Part of a small language model's weights: MLP 768 quick GELU, 12.4M parameters.
Each number is 128 + 32 x the weight over its row's rms, rounded and kept within 0 to 255. Layers, rows and columns count from 0. Numbers have three digits each. The size before them is the row's rms in percent of the matrix's.

# layer 3 MLP down, 192x768, rms 0.153, rows 73-191, columns 192-287
104:105142078123084171154153104143186152084190138072162142134093055177118070139193158144126103159131137150118107142097098058153100158150138129100166075140098075135163117104080154082066141097133062175187047102090127144192100149133118148117140150130190142220145133132078126141205177058145111140
101:111063084138134141131143093131113146143106141097111113123093162105095146144165100149077112071072171091146136110100158103087151111112154193144202116137113116110079149146082120125134119215121107170183208106103105118142074109105163124106108173168141089110176118138109093154136127121052112086
097:158088217145118107119086117095113095097142152117112134142113108109152108165111134106163122159123128131109172143131127133164141129083101128125117119065147186163122140071150180142123107139148125146052102091125106114154139162103147086106096136119156149135067105096091150113158107121157161119
102:159201122121167120075145229128181135149159112146134118174149125198129151179107103159165165158095137166157123096199109141058128128176123087111119148164110148063084141145169088140110132050169083139133133156140131174123078156167099117128135097126134095101158118124126171122161099132140186071
101:149132155173096223165087149125137137087121103116120162157121128135127127063098175220071150161125144132169146148139135136143194147139109159111148076108140100107187158114115156133102144087087098147116185193088131155096129141145156190174111105066088216139091119108114122121090128120099094129
101:104152176139118067158162142202153148120078151107080162126160145084095131147076130141117140125146119114170107149113090141148096171146056130145203153109115145142065198145121194098129071135173074126101138164200195103141101152156173116145169136151150129167174071150114144186114120114132095135
104:147142133102131118078188115104127149139114160121125143073111143136129147136071096160152143184179103086124161087122049055091180111140120100205147158190147145082077115105160130135169152104066168133127130143173170130103169069115148141150091171115078141138137172153116087099107112148151145171
103:074120061082116085114086123097145133121061103165122045113046147160082204129131179140131111106106155082099128131153113198061109117146147113150166106132099106074126144178115143132176114104123143117159173170136118091114075176141137127147088144129127139137138122060106133147137198127087145160
100:094104125119062123110129126135162137116151123120136116085200080140127075086126172123119105099159162113132118139164111164076123161150127155047099156181075084116116088145163154143084172039167143064121107116183200094085123100167047092082150185062176110120191182114197112184189135105141183194
102:071119097110164181153080111132072135169091129104212150148071127172156089134110056112137113092179115137116102130100092075126133127120158120154177145098124150154139169082074174117151124172155157152105178124106123103165116172197096082123169085150076179109149085126134167131152217156115101112
096:148165076110063124059147176103140092179156083145128147187159115165136135177096152139149159113193092096160118144128146143090154076130117117119136137121111207107172137147133104147142119130167102147200230093127136149093124060078074163148107109108085129087146127117138083132099106074126124160
101:096066094163100165151093109097107095051117136168124173162141124104098123150171098123127144103104112160135098130087073166185126122095197151131166131144141120097080127095119115082083141119121092162116175082090124117097134115061101153097168171132088076090138153182123161160135205127134109094
106:118133139142136145135097119183099107065127164083120169114141117157074152159154141140105178185129195137155129072165130067057097145089154121174162091106114095126108101154164123175132108123142118160096099167077111111106160099111175062113152173110110102154103097126155159081157093128152087149
096:166114107143155085149155178142103140158129167141165151217070162114068128055140132109110146104117168138125179150175126173046170153124111068084147089127121087144161136157108156143091136143151113083131159145095083167158106147121105162156173084135137165105153162082096091122106152097066118110
094:154133121114196120145153124134090115150133098172152145179112203109103114075149096126048076123142062103152140141122095113115156124146122152096125169147120136114083083133140154078130069108155123074191119100150113118055137138123160127128082114134148166161121135112158173167123088141145159130
102:156160102129174196164147105161107093095123141122132143111158113162132137137160116157171167112141112114137176122148145137062174145125140139166138127205186114164179132123158112123134154138125139114123144103096128184128112118106104080137129126168134156146153090197104083127177095129092126125
099:155136111137159120128095099074195121146096154116097169129159128109160101162146078099112110147106091121136144141143139188156140185152095156071135075140165132159146170175166096138135137092081118080128134188116110183169107128118054137115109075069094123185167063066155115160125076139132155117
097:124120150139112118157151118138170103141166070114094098118114129123135153149101133088040100187063133121127108103077047143118114095116131146104103070130147120130095078127125148099133155197175101132163138100126082103102154102105181138108133173161079101010141109122074114131167118139161104091
103:111123105060126104121107083109094111090091149127063137116129117179138113127219145103084144090131124190154141121187165076179085103118156113129203126125112083147110114130171124116111127119200113122149137131121141097054112101112115109124123114108123122182155179145112132124164161106113146126
101:117171187125124059180148144114175157128126126147130134068134104115132097175104115149162146097103139115129130137126120103122120093114078102141105112053131142154129110104100088097135133060157167106100126135204170139145180162069144142120143119135106172110144083070117140074083149174084147087
099:082106126161178142140138098117149103152112156122090140142126164103131134100155085144172150127121173131125121159109124156043070102117115102112075091108095123157173107155153080129102140123176122143139137122102154133137111121126100127107158118114153178130106125070136160139125080096126136135
101:079088136126157193140077073070100152103149140092109180151151140107108180115071166135155099153167153139081110150117133192155133124126164095121103080116144113120137064093089123106131145087155117100076082100123145103142115132101100134161139143118103107143093128093124165108084162099168092107
096:070090173107118093105137101173159166081097133078131150112103057146072100135165112166109112111152121136156163146153064194171090163154125153095203145101094127125128156164130143131089084199107118118115072183170164144196136184174117153121148118133155109138150145115100122111154098135072175135
100:155122066127137135099171159158161155118087101188162107085154063165112078112080116118077110127162111142169179136093118093119146094141109139111103125129159136107126174182138130127136126058122155050109094122135124144138095165163075113148127120106115106113129079129118093135118118212104151117
105:110200119109148122108128142144076143162117139053116124142103156069088064146132135193134168151127106079135128051128119108098102069134084208126114092038142164138133222138110166170145102119127183126160123155154129144129113150163121067168079118133097140148118171123138165138143134121157137149
101:145119118122147078090134132121101126185163115179135151185107154144170180151177145090110124171117175152121162142075090160098099138149088114121067144081211099130121105160134172099161175152136135141115104179000100092177110162155142137117158092139128096127110167128104058096110132109178125168
099:121148121211176109136108162158168118179158094132130193142107108106127151135057130086134130142122084103179141152129087222140101129181063089139114130135074111120076147068141102085127142116084103120160140094156090160175154085140117172166153129147166171125103116073133139142111136178109113138
105:121216139100137131141147103132110158140134180126150147131104110136158066101096169094115138080145088130155223119142149123084122173147104151099101135131162171149171150141165160136063118100134114124116130109158136142118152127143111158175144137136123130114120106119119113088115124157173148139
098:086145118154106158092161092107094149099109125117191093133144121170093098097088170122180152161110127070132135094156144156106095061132050129150145153133156159081097112119116122101121175138116066106110181125179114124154185140156129122157099082104118160113148116167136189105154134144100145196
098:208123140103123114119163207138166106107180136149098118135169104089107153083084173128140149074163141149194193176136141179137126133159111063119134124105158139151197094137155135057084138121096087135116168108166166145144141154121076095099091176112146124109152090134096197148153160182085110131
096:166182126134089147130083158164139146120126151089164126092062059142134150079079115116134133133113152116131127096138158027123081172135098112054099135134159151167144118122134187172048129172109157117146105152117158154104093137086109140111148156095143134100133138148091075094161145165103175143
104:121116166211153066114130138154138093156131136198141081135064099133125117077114114136089119165131115104078139114147092109139127154132167130122130112180158127103213101102182178180118177193111107103100154190153147121104145098126152118165152131146109056095151126159084144185097113154130113063
100:143105115167097088120157162141199068127130137084090099134126159157152085157054093146121152084157217119126156112140185117075097160145097167087177177097098151170204130193148112111167169110147152135096115147131158155142163123121140141135141119110180171148114118121180078158167102078182157207
097:160100109141180089071162148115095093105172141114085111174141122159093100107147083099126129099149103128058101118133140145111161165135115076159163179136182162122090101163108172140129145190149092054156084085131139146105177136150117097089147141102148148140116118157164114153107128162106128113
099:149109199149121134117149084101099142166119080140185170136123112120177135132142139150176122099111124133105147132119095145058139144144093119133052116095149163174187092151095194145173111120126209089115090191140148145108139091114109102098066167086121117136104100091167230123112137134176149134
105:159136141144108080151139110126115167122179123105152138131101182124145086077140093192078130118098096159121132103134096175168092129099107167150031116141111168074126184112098154139140083101101125122169145140179192166102119104124116133069139109166091148128109140120113153102150137150165132139
100:127101127131120087094114087123126166108153123173133148144170114149134102129162113139096117114135081121071073111147136124151095092126132116149148136162109158094120164129085109144190146124120107055102217048147161118097097128174141146132127108121133128135103116122146180142082162215128121165
098:187105124100088094129098129150164180122124172187138115131174133159160106105131188132127123112191141108119135163177166103146133134153121126124138158177087134133140110173067081161128116143083167055146103120136150148167113151114144192128166214132043105122105120096146083115103092137174167154
102:094115112070120169088116121165145127170098121122118141105143134159100145143185127100209132109111127126125151145175131128140077099131159105143159156149114100185178120106138135179140156112118171122134131106081112113114148077208143153160083119102170199112110161091154166181172159090081192086
098:142109105167104102174187137097150150107131143104117129111160110145183182127149084140100125128082160110144202114144165122109126166139093158113127103146131109093118123135091166114112095071088163066093077126119125095074116112120182153131077185086121120065126146120146088132088152169093082150
098:112155138198128178190160149151169132164090159182167152125067069105123155127109090174138154110089087144183104082124164114107139136145090110123147151097106121130102139088156122162163130137061098153072157137184143134108131127087084155125169146095087138186129132122137172104134133144087155121
100:082099141073089127127152190159141132170084139234150148176126177147080085135179113151147111127080151096165074114120106140139139182120139108097124141126165106154083151105088139131104099117103115082219100128145176145134097120061109118179116119165131176090104176082092129139140123125139180104
097:151111170171097116121150120084124160163107140146080109151118158173127066147145177176170080117086089139129144103099136175166113146111139171161099074085234133110143144123119142136052147122109132094106154160162167069114164131142143135132097069109095156145110120130105097121123101145164097096
107:174175163125168135138147150135105118165104104059188147111088160192177165172129111115146158108187112162143125079171107137099054132184115176092191135099163178112065092169142151155085138115084155089110111075112118137123160110158072111115096110179089121118157209098136141102118085092140152177
099:101093145095129156170113130194132159148153065123103090184126157102136159117166113108169169158109141126148161077091112121146163122150128106138173111102118105142101052119108110168160106122157130125152082095148109098061137188083089149126146140135098152176090136142119117054123137080146109141
100:074111087149098163132158157158122079136172102107124133108111185143210128146090104136116147099100109092149049084091184083081150138109088132130157142127096120095119123082111160077168149075115096133127108147135156161158116111111071121087139158121127108119157193187174148143082179116130143127
104:132142182101108104178143140149120126154208142064185140197117104119096121097075132142165141128120159090107115163124127059109136180152116136046098114155093098164130166132117190148091153142159075141107152099107106161157114122145117083157128122139145126131086163169101168126107067163178171184
097:154159123139141092122130132110130103119160148110111144110120124090210115151133120133104116092140125185050100155154105154128146093141132118127149139064191112116070059207144134088148196170149090113131107146116166117144137073152136095115163126184108155103087136128131110072096203156086127187
102:103035092179153121100124124096112116139148122107122131132142154138124103123108148107160142141121151210107147172152149102164125113091110109082156133141154117092096108151104085103162144121091171154077177117072134155156170149102100134126174180088147123086108165164123140153139173145133168166
100:134132129131111112143134158082108065119164185162067131170145144161107137177088135160159102140122103161112114079166156143142105107148124131130089075126140189176143152125173091077132090188149139103202117170106134121109175132070110137124124120136133134127125110160115170088148120136079108108
097:119096036162131120114124169108114140124104141147073169125120146123077125081128144148123116255074124182130127085155171131110139158157100115087129178164114159067123105115188152198133125177115159165129090169130119118202080128145124147123146140138100124207114175122119141096179154120143110110
103:090105127160123083075159180106121109133126152144168119158121078149123127102087098122150185107122097201130114113102088085076070103128150122077108109165105164120082163175167213154120174099162097147157144118141117130134122137135136113132079165123169152151155221086068104163119193102100170082
103:157097161136073133125098174121118208104145160114129138112101108100110116137100131107209114144133175135153115182154117152147150165133083115139103150123093101130158130123081106167134131173101152112147119169136209162111141090130134131168098156166138062134133186114071152142114175115205140123
094:118128168123144127156133134132127123140112183148140122082171133120086081122172154120122106119138108125093168168131083104115090079163146158097179144133127130144078205164122164167154167118169135160076170055117158156143027120123117086149083113112093157156139139152113087127125143178104121110
099:160160116148144116193155152103105156118141167161176093122209107140151069134211083101166116133160130105154145093152100123130110128184086120153090147181165139129095116118154111096129106136074163139190095110123090135081128150107119078115125127139180134141146162124165121111120146080111161128
107:128141153111104111141093152151125203086149116118159105153164177075157096111052119117138157139158189152135090093173165129063098136122111144126139103155146153093162175149076158137150139103112145150106135118148160223172111145110118101189114091154121159126124134185152123117151069098157117110
102:057143090147090089107161150158114107119167093152136082127131100110154133118112144144151124147104104112099115081083170122152126085082061154094140094186128157132136130121121083122140159132172126112115151113135125141101114085086086124154127153155156161190060132173123131094096104104099141134
100:106094129161140164140120129180140130141197099154124110085179201104138149148183120130139120102106125082096169141113085086124106124092179141140093179115094112148116141164171108100136082131178137126129153140081148115107151121162200097114118083119134151097148122100138198159120113123136197092
097:140113138099173148189104150133097150103134102146132159099160187090162090136127185164167119124175127078098134157137070109135156155110178144210190105079123147129137166085115130141157060145112138142081111065152151105207159139159157171124121174135139172125094139141105202110107128157187100131
106:143115118151185130145157141107167110154186111115099110112120159126088151130094109129117090174152112069113153181095101226067148189159081109128099142142137156127139140091109138155127081127142149123139089122109113156135086141101091150095116164083118097157130089131150081094147150146105132189
096:090174146150191142102166179124123154088153130137133118083082106144171162094185089131110136180124116135137100121124113118125088136117145122165139190112135101129161073098178145099133093195118130130071077114200106143149152134099133082166115127125153105134150146112160100145140189120115141100
099:081144052144151124146150130128085113129109125079062151169134124086061153140163129072165079179187112119100134120161142176100128160105134140112095184145155151183085153078196147153088128167133152160186184136074106104144076102091144103104137086121133109117113109155145116152146116110118142163
101:146122187111180163160161141096099169124145133146102110183118172155146132152102031087161086101148192130109139122116149126056179136114129069102164155162157162136116100083138094120180083114126147119098119075082158118121061117183133118116128129124121129166152134144130161128161144107143165153
099:087116152150099136127188142143159153166202157159060166099143167092113151133129064129107143152134139113119144171100166097159024137155122120193136115119146127095207157151180125185129105178134130154147093100112075139160083138105093160141105130116178129081141134126154113078118151125142073112
104:078117156133156083119103155170150135139107161147075141147097120132218127158100096105140100135122163201119113073147119112142090144141110089073081101098173091131101153090151149152105140145073132104096122152151090113104146081139197144110114117125156096198155117073133114158146116100141177097
102:137188203129127076124120166111149104155157082143146150098109085128094145150129179159097149099084102162144144151151149090177159104162144100197048160144164171165165125147156152143101119120131213126127061215124182158173139154158127099096144087153117094185130084149179116125094151117092120116
097:148108189112113044140153127144167179137126085165129162123089099150142131217113099108143114073073099041158147121112149189143155126095117153120068142133109169118090105153129088117115161165107115090075152098105141149143162119107203106138113161106120205117124128124102131146142152142088100132
102:103138109089130137133170135122075120144202122067081113205116198165112098085131156180159098173191122152118125142116074095107125154139139060195070151083143099128123075112165145121075119079064080193104079144091124134176077104120088115109131107141064127180098183126141235169147134126226125102
106:144146188130165141150150156120124106118173189107076092159110095166155135146187187152103094155097103116156144117175126109201109156183153146132158135110104161115124145162096126113130133123097124150152062126174178136129056153178112131144139089141111110079128114096153170095124138152139123138
100:123099167103118116165163087121114113142088160146180180141115116118129142130177160139209127110113105113089117126140097124140117126127101118133081113174144120100045129137116115136119165121146074174140226125132129120073168117138104094092125131137132215168144129115147130129174190138133137152
095:086100123147112116167127126115174141067123117171083162143121071097198141096135090135093130142109118092105113106119101175097125170115150141081127206201117124141065111137147086149084129114118108128227094111107133123101159105053129103118181104166191186101161118075074119139123103175089136149
108:148133097133123161152139124121180153058165181101151122126151121109114140147131172145101158147122117110098122137081123175134093162130174178086217158116114124114102128133098085132110139035198094090230171140170116183099125102053088179113188125125148104118146103067146139126081141117135156191
111:140124147117142074138174114066180144138121135100146089083155168124153116123146162129073118106184079173111150113164106164176183123132164081138074062082124186138232148141150131097137117200056129134227119144171082122181160167122108177075149074115167104140136172129103147132134151142105143121
098:144134085099065051134164139196064066119130121159097118134131102188132146101107113148131150133082047133180069141115148107085149149181164132143136130133125151110127143148095103132127125094099130168175093197119159127099147111101155125175140080193125172146137124108081116073126142083092080137
097:130115129136110117132160058157176097106157137093150138139124099182155174172100103162149081174144093099076054116123131083131134134130132084158117162132122138197112133147172141096139111107173118116138183082147090138171114115074060148105129143110155179136122045086086087138120103122116068082
099:111196110097124146196117096118151178096084117122110129101143098129115100093080168123148105130098112076132132147155150110107118094173134119098175164106115097055176109148170151166163130158075186118123111122150105136164080155118135143144071147113084138125146102132187091108169149146093144135
099:077182094066121131110172156179129172143157144099150095104180105118171145108173147147095163137134115126128111114097137135169158114160162143044174105182123139174118169133098128151136168108130131083141044139144157162110107090094059098110200096139105163069112145114121140114159065192125126152
098:088079112083113142135105140134127099163134137150124132140131159182124148115144144083131159132197191162119164112077138067127125167092095155123099103178084074138180129080115103078147170143142096106118112092141123110118119125115194117158107110138113124117133118154094106098169109111115162172
098:155145124054121155167172090141170123159122123099113127192078108157135092084144132118151169105121111165126105107150120149121164133116102143134125069098119124157094134139130143146147105090109140118103147143188119186112187152059173151159127132065087130105130143149165107106147191103140104143
098:088148120118149101085150090136134186147128126115130137129153139108130104141119141150065156145103149099134147100168121084142144138116165160127240087159094163123126147157089079151138077137108193177128099138134196101093146137171107080150182118111193146156191125110117109178132137098143148134
105:121102145090141145110135138102097134160122166085172147159136090149154143084094150084118155126075079113120108099170085094141137121112128135118131187117123175106132099111154092146097113127117165130072117099125115158137083111104036088138193103064156152076096126115129093146123053185087145102
099:146129171171077097156106142122145107103143106127122090107071092125182200192140116143155115128134109142166146107142038158112162135108105124109112062151191103071102126138101104147139133141119186096153116126090113118141135105117155120137028180135137163028178165031128128105123137101133130184
101:100118052155095113104157172173178135140052099162094088138113101099130136104130110186114132130103078124129130078112060164121134112113119122123094101121138109120083149143098177137097131089178083144168122107137099165090165098192134130184150143090153143118175134146128182161062077108121123136
099:133109127108124117193089164105160145067152133139109123201152153117101029102125140151116146183169119107110098117119099121141162129106169113121106135102120103135173141112157119126127120071175136110145156134132150082159151102160151128136112136074111095089150157078147094109105137154166122130
099:172093074116104112111164104100187148144135072170159105115130129070135145135118144165149131138134134138130159113144131161165179123092069197049188098133120153117131135184106095163129118146113145180174127168138125140140131079105055113100136126123123114135099101097154173156105099145148114141
096:147124106121142153077095116152145149146167130164115123098163156124133127133123095174147128092106144115079135127096122083095127094115100105135062097087143093152155104085077142075115086132098183111164183075086135142196163096139094101099178131072124092158106065146146192142158162171084180101
102:107136125153125193118106126174124128127116159098139119127123097104112143144068134119093147114098127161132113152137123154112143145122119146144156127099177103157090148128062089127142067198112120145109158151195138137111084143171138140135110139119140170152126108143135212131154186082108129066
099:123152146114144119103161128112113120079127167158138187117111118117100111155094115181182092172141164159137161090202194118155127183168132151143042120093117139133132105150122137125142184098146120165136130103169149074177116122123036110169178115124109161158122116084123123066173117156086093102
103:068146155140136137163112137126104144135087141174091114079129152082103195127104156141078118100103071159138135102151077108162171139132120065115109075172116130143077145180066066137127162156167099157085130092169099148168125074103114122128137112118096116093158138127116101108105121167079135085
103:110104100152097061093132117106122115130120077101124154160141127074131104132140172097137063175128128140115144164130155148065145114141104141104116196099154124131067156145096099180125102122147096108149137112078136125107139123098134102092099107126071121176140124137148125096118144120124115078
101:119135148109140131115136171117127141146180107077099127115111171150099124118105127155171139146119106177140088096137202093074124082121141090141084134082169080174095140117155094213142067173117112168077157178145150102097099124134154142172147121149122100169144090142073158117089202080159076098
103:090173159113075141102161145122153092097182114095148103141134145123162117153096133133125089150142111133173140136114125141071171175155146110178083132099158133132070114118145047060128161159096124180117124139189121106104094141164158135107089139159153129144123137112108129154122123111128197132
101:126168078103122158166126121112124111110083148198144139083098144087088097087188101116083135073123116177121042113121120166179138097078171188131178132106108172129111230148099139094167096132105083146103119124108125149064085202102139109105099109120101134117148150110131132109141096195102148156
097:168152140096180122084114136107168134124160149147166183134091161104139098143081058144094115117130143123065081095155127130124114144097106113115111106085200136111130175180110146095175172113116141115090194134073145153123143142096082036167131187119175131221085117179192186161151086164158172105
105:115149127114153131070142116094095120146134125172132103116097169198107091089173153153125118151137132128096137116185135148137132096144166083167160178192092153122103157089147124107148130136129139156129153126121086135117161118137140099113135112128149112163167147087189111117131121205103091178
094:177111153067077080101151140144132125110121126100130116126158144168139110110078097135156131153116165124133112206149142177122185075149150167148176183096109138111132163152102076111140137125141105078136154101131120149155076151165098141109175114205136094189123117127100176158101157136122147126
099:064166144065151166151088117075119200070118083121100119100169094151152091091044130095108150153137140114131105146132129158151139103094168181115102058131081074111083159131133114082092132125131188092135135126179164115121070174168120094178172138174130119100073070125092201121057162135098143178
094:101153125073145142071209108124096117152202130093150081115113135120131099115038130125141163119124155093102183132193073121172107093123137074072115154143146137116157128114152103103170078089181191072132118123156071113151114129178126130120155078179121081150118183128113132080091074192113158190
095:082118139155131063140137121088089113155119154151140104194096111135151173137121177092118117137156127134128134120154101082108083091106096176082041151137114120121146162082134127118139169083133140130163158170160176100119149109149145082165144105115189135096107090102083143100114134106161101072
105:122151109162181192135131125085148122151132125116121163134198092165121145140154138133121118121191156070136162167093123151207140188125072178158162111177060142170160075133150141104147079131104163167093139097134191166115151116153128107174110124108142131147077105151112159142176150112106098153
103:161132160104140188104141154114110157156103079115144137149073119088122157183060117154139162114137131129138130125128076123132133140137126095101093153154130128144078127183144120092157144138155155084058144126114145160132119106146053040128150192110092168156114162061119115105066127174190181095
100:077094101171121122139057155156125090117056172116070224116141193088138120154086170148118143132087147156124153142122108167114106106173137143136096124100125108178150135144153118176070124114161127155117150126126109075126130119142122133116129172155157111117159119109126175170111149214183148161
097:098121078096102109102117096143159081160146166120166141150160133107178155174189138175139092123156082130137112131118149125109120194147150186159095135146115148155119166181114101098120119102056156127137113136154143123142089101107133116111151187146142176134090079151154071095108052141100085137
097:193125156116109148150194133130181117141182107159138110140096093099125118161074149096073151165163122083113097211149167120089113137111135109173073095150147096143119157160149136151139079118145089147146144154111153151107154160158146144144209120192098111183133175100102070117148101130204116171
094:121147155130122110152086115097154074093098135106162136141143119128079127138138118126139184112096119123119142118125157071137146133147119147110186119096153199104122145133149087173142126162150110123144090167167149137145115133143146141108070082097113120072145184115200124146140120153089166162
094:184133123117122102163113155183111127135150148152125135150066134154097186108046099135154180108133111144118149105124097098133147108134074118123093123082127133156074100137110120063092105148093142107147111183129159171135146144141145132118053121126136100097153121086117142103133153141104106102
100:121103124132125140120083060116081143124122116146129131153077097135125149129133153113147130197099117154125171071073133190091066109122046096163127135063148089124070159145141147122113170157115167157158160151089140109125083111127069113105097128069100101143152074098118113135125190088177134143
096:170112148121133144136108115121109090138117182113120086148111050129074146158180077109141161087074107158107142045146131134081125129142117072181134128146131106128171142109102156124132100070138140182119098156222139142129113123121105128175102134151082099153136134089097193132154121108094061087
100:120109148133160132077139182145125120145164071184164123056118127132126120127091134097130112090196139155156134120137115155119134150089089123189132180077120108193107168133175129105142106122147090114149151069102099150152109063080131109118105180152110111210104114128158129166155101101114167134
106:104128061197127142146151076107129145101156164159142114139137124092206133125139135110089095113111121117153163156130137135131119133136141146238092150123170106144132114094129116098128083121107086100114165148124134099111081079096173129125118127074077159102148123127148105138106092088094101172
104:158173094101129109139142101113126101125137133129099120115085139102063132130122143173075094163171137155145088151140101098124036119140092103111131164105165061155134098114121158125084128073120105156216148162125102101143128089095121152154179184124177174147130155034173136103146127158145111130
094:112133161123044141103089104132169114134123075180107136105099172127168142147145072135094207112131170139159122152108100188131063087074129104114068147143116057096109134142147095088086137114168129137148120133128134129165099113143123098118101110112083098103141120102078097097107097098114144132
099:130178108196123136144142166154106157057156074072129112098097169075158163145174170141101149130195157084083144109167076133126135134148131162135091106112116173097036102164080157202144109141185087099127144095139127095126090170135141164094100107136109122163116124117114119112146143132175097174
099:136117124115134129149155169108138129192131109127170102169145135136120138129073113147136135109167109129108156141170114039118153170110151118088112113127111102136192119124151121158105108117142110085099131132075076111167179149125055124052137099156100130125080132182201130085144064179151139057
097:135111057168121127141105150146065158117124140168125156109068145121120066113119167168073080134174105103150133107115123132110154131193098126125147125025123137095135131155114162152143149167100091161129127136146191116149082133065076167111166171128127142103141124155116221130161136098183165174
103:109102151218151123128123144157129125145173123186102101138151128130133085154192081107122100122114118069128108092127117150102143107064071047100109126182086113166164085093133117133053118121106159064171105073143098135094145121099161148181147150153078135117166185170107107117101104161132167132
101:167177102160145114133148167187096109127118083143109086151114053120127157131075177116111135148135114128083139125134137099112166172087157154119155088138156099109139115130138126111130112114166118162191095129110064158116167078134151076130149126087086068137104192141141090127126111103100089165
099:150145156135077123156184123094140098138144181091138123083152121170092122029120141113115092159157169169096180133138179085112093142155128137103105125093188171145068122171123129060135109108157150182135127085105140123204153171090126131145145126157150139110155123104129116156152187140139115089
102:168147152115137112147120156153130126097165134137119191132144076125130087083130164153226112084097097143142106118121091125110133162117116177137129113137102167111157114150146156129124146107149141108121135092139202153146168137099103158155195155167156129182123123145166176176153109134108135165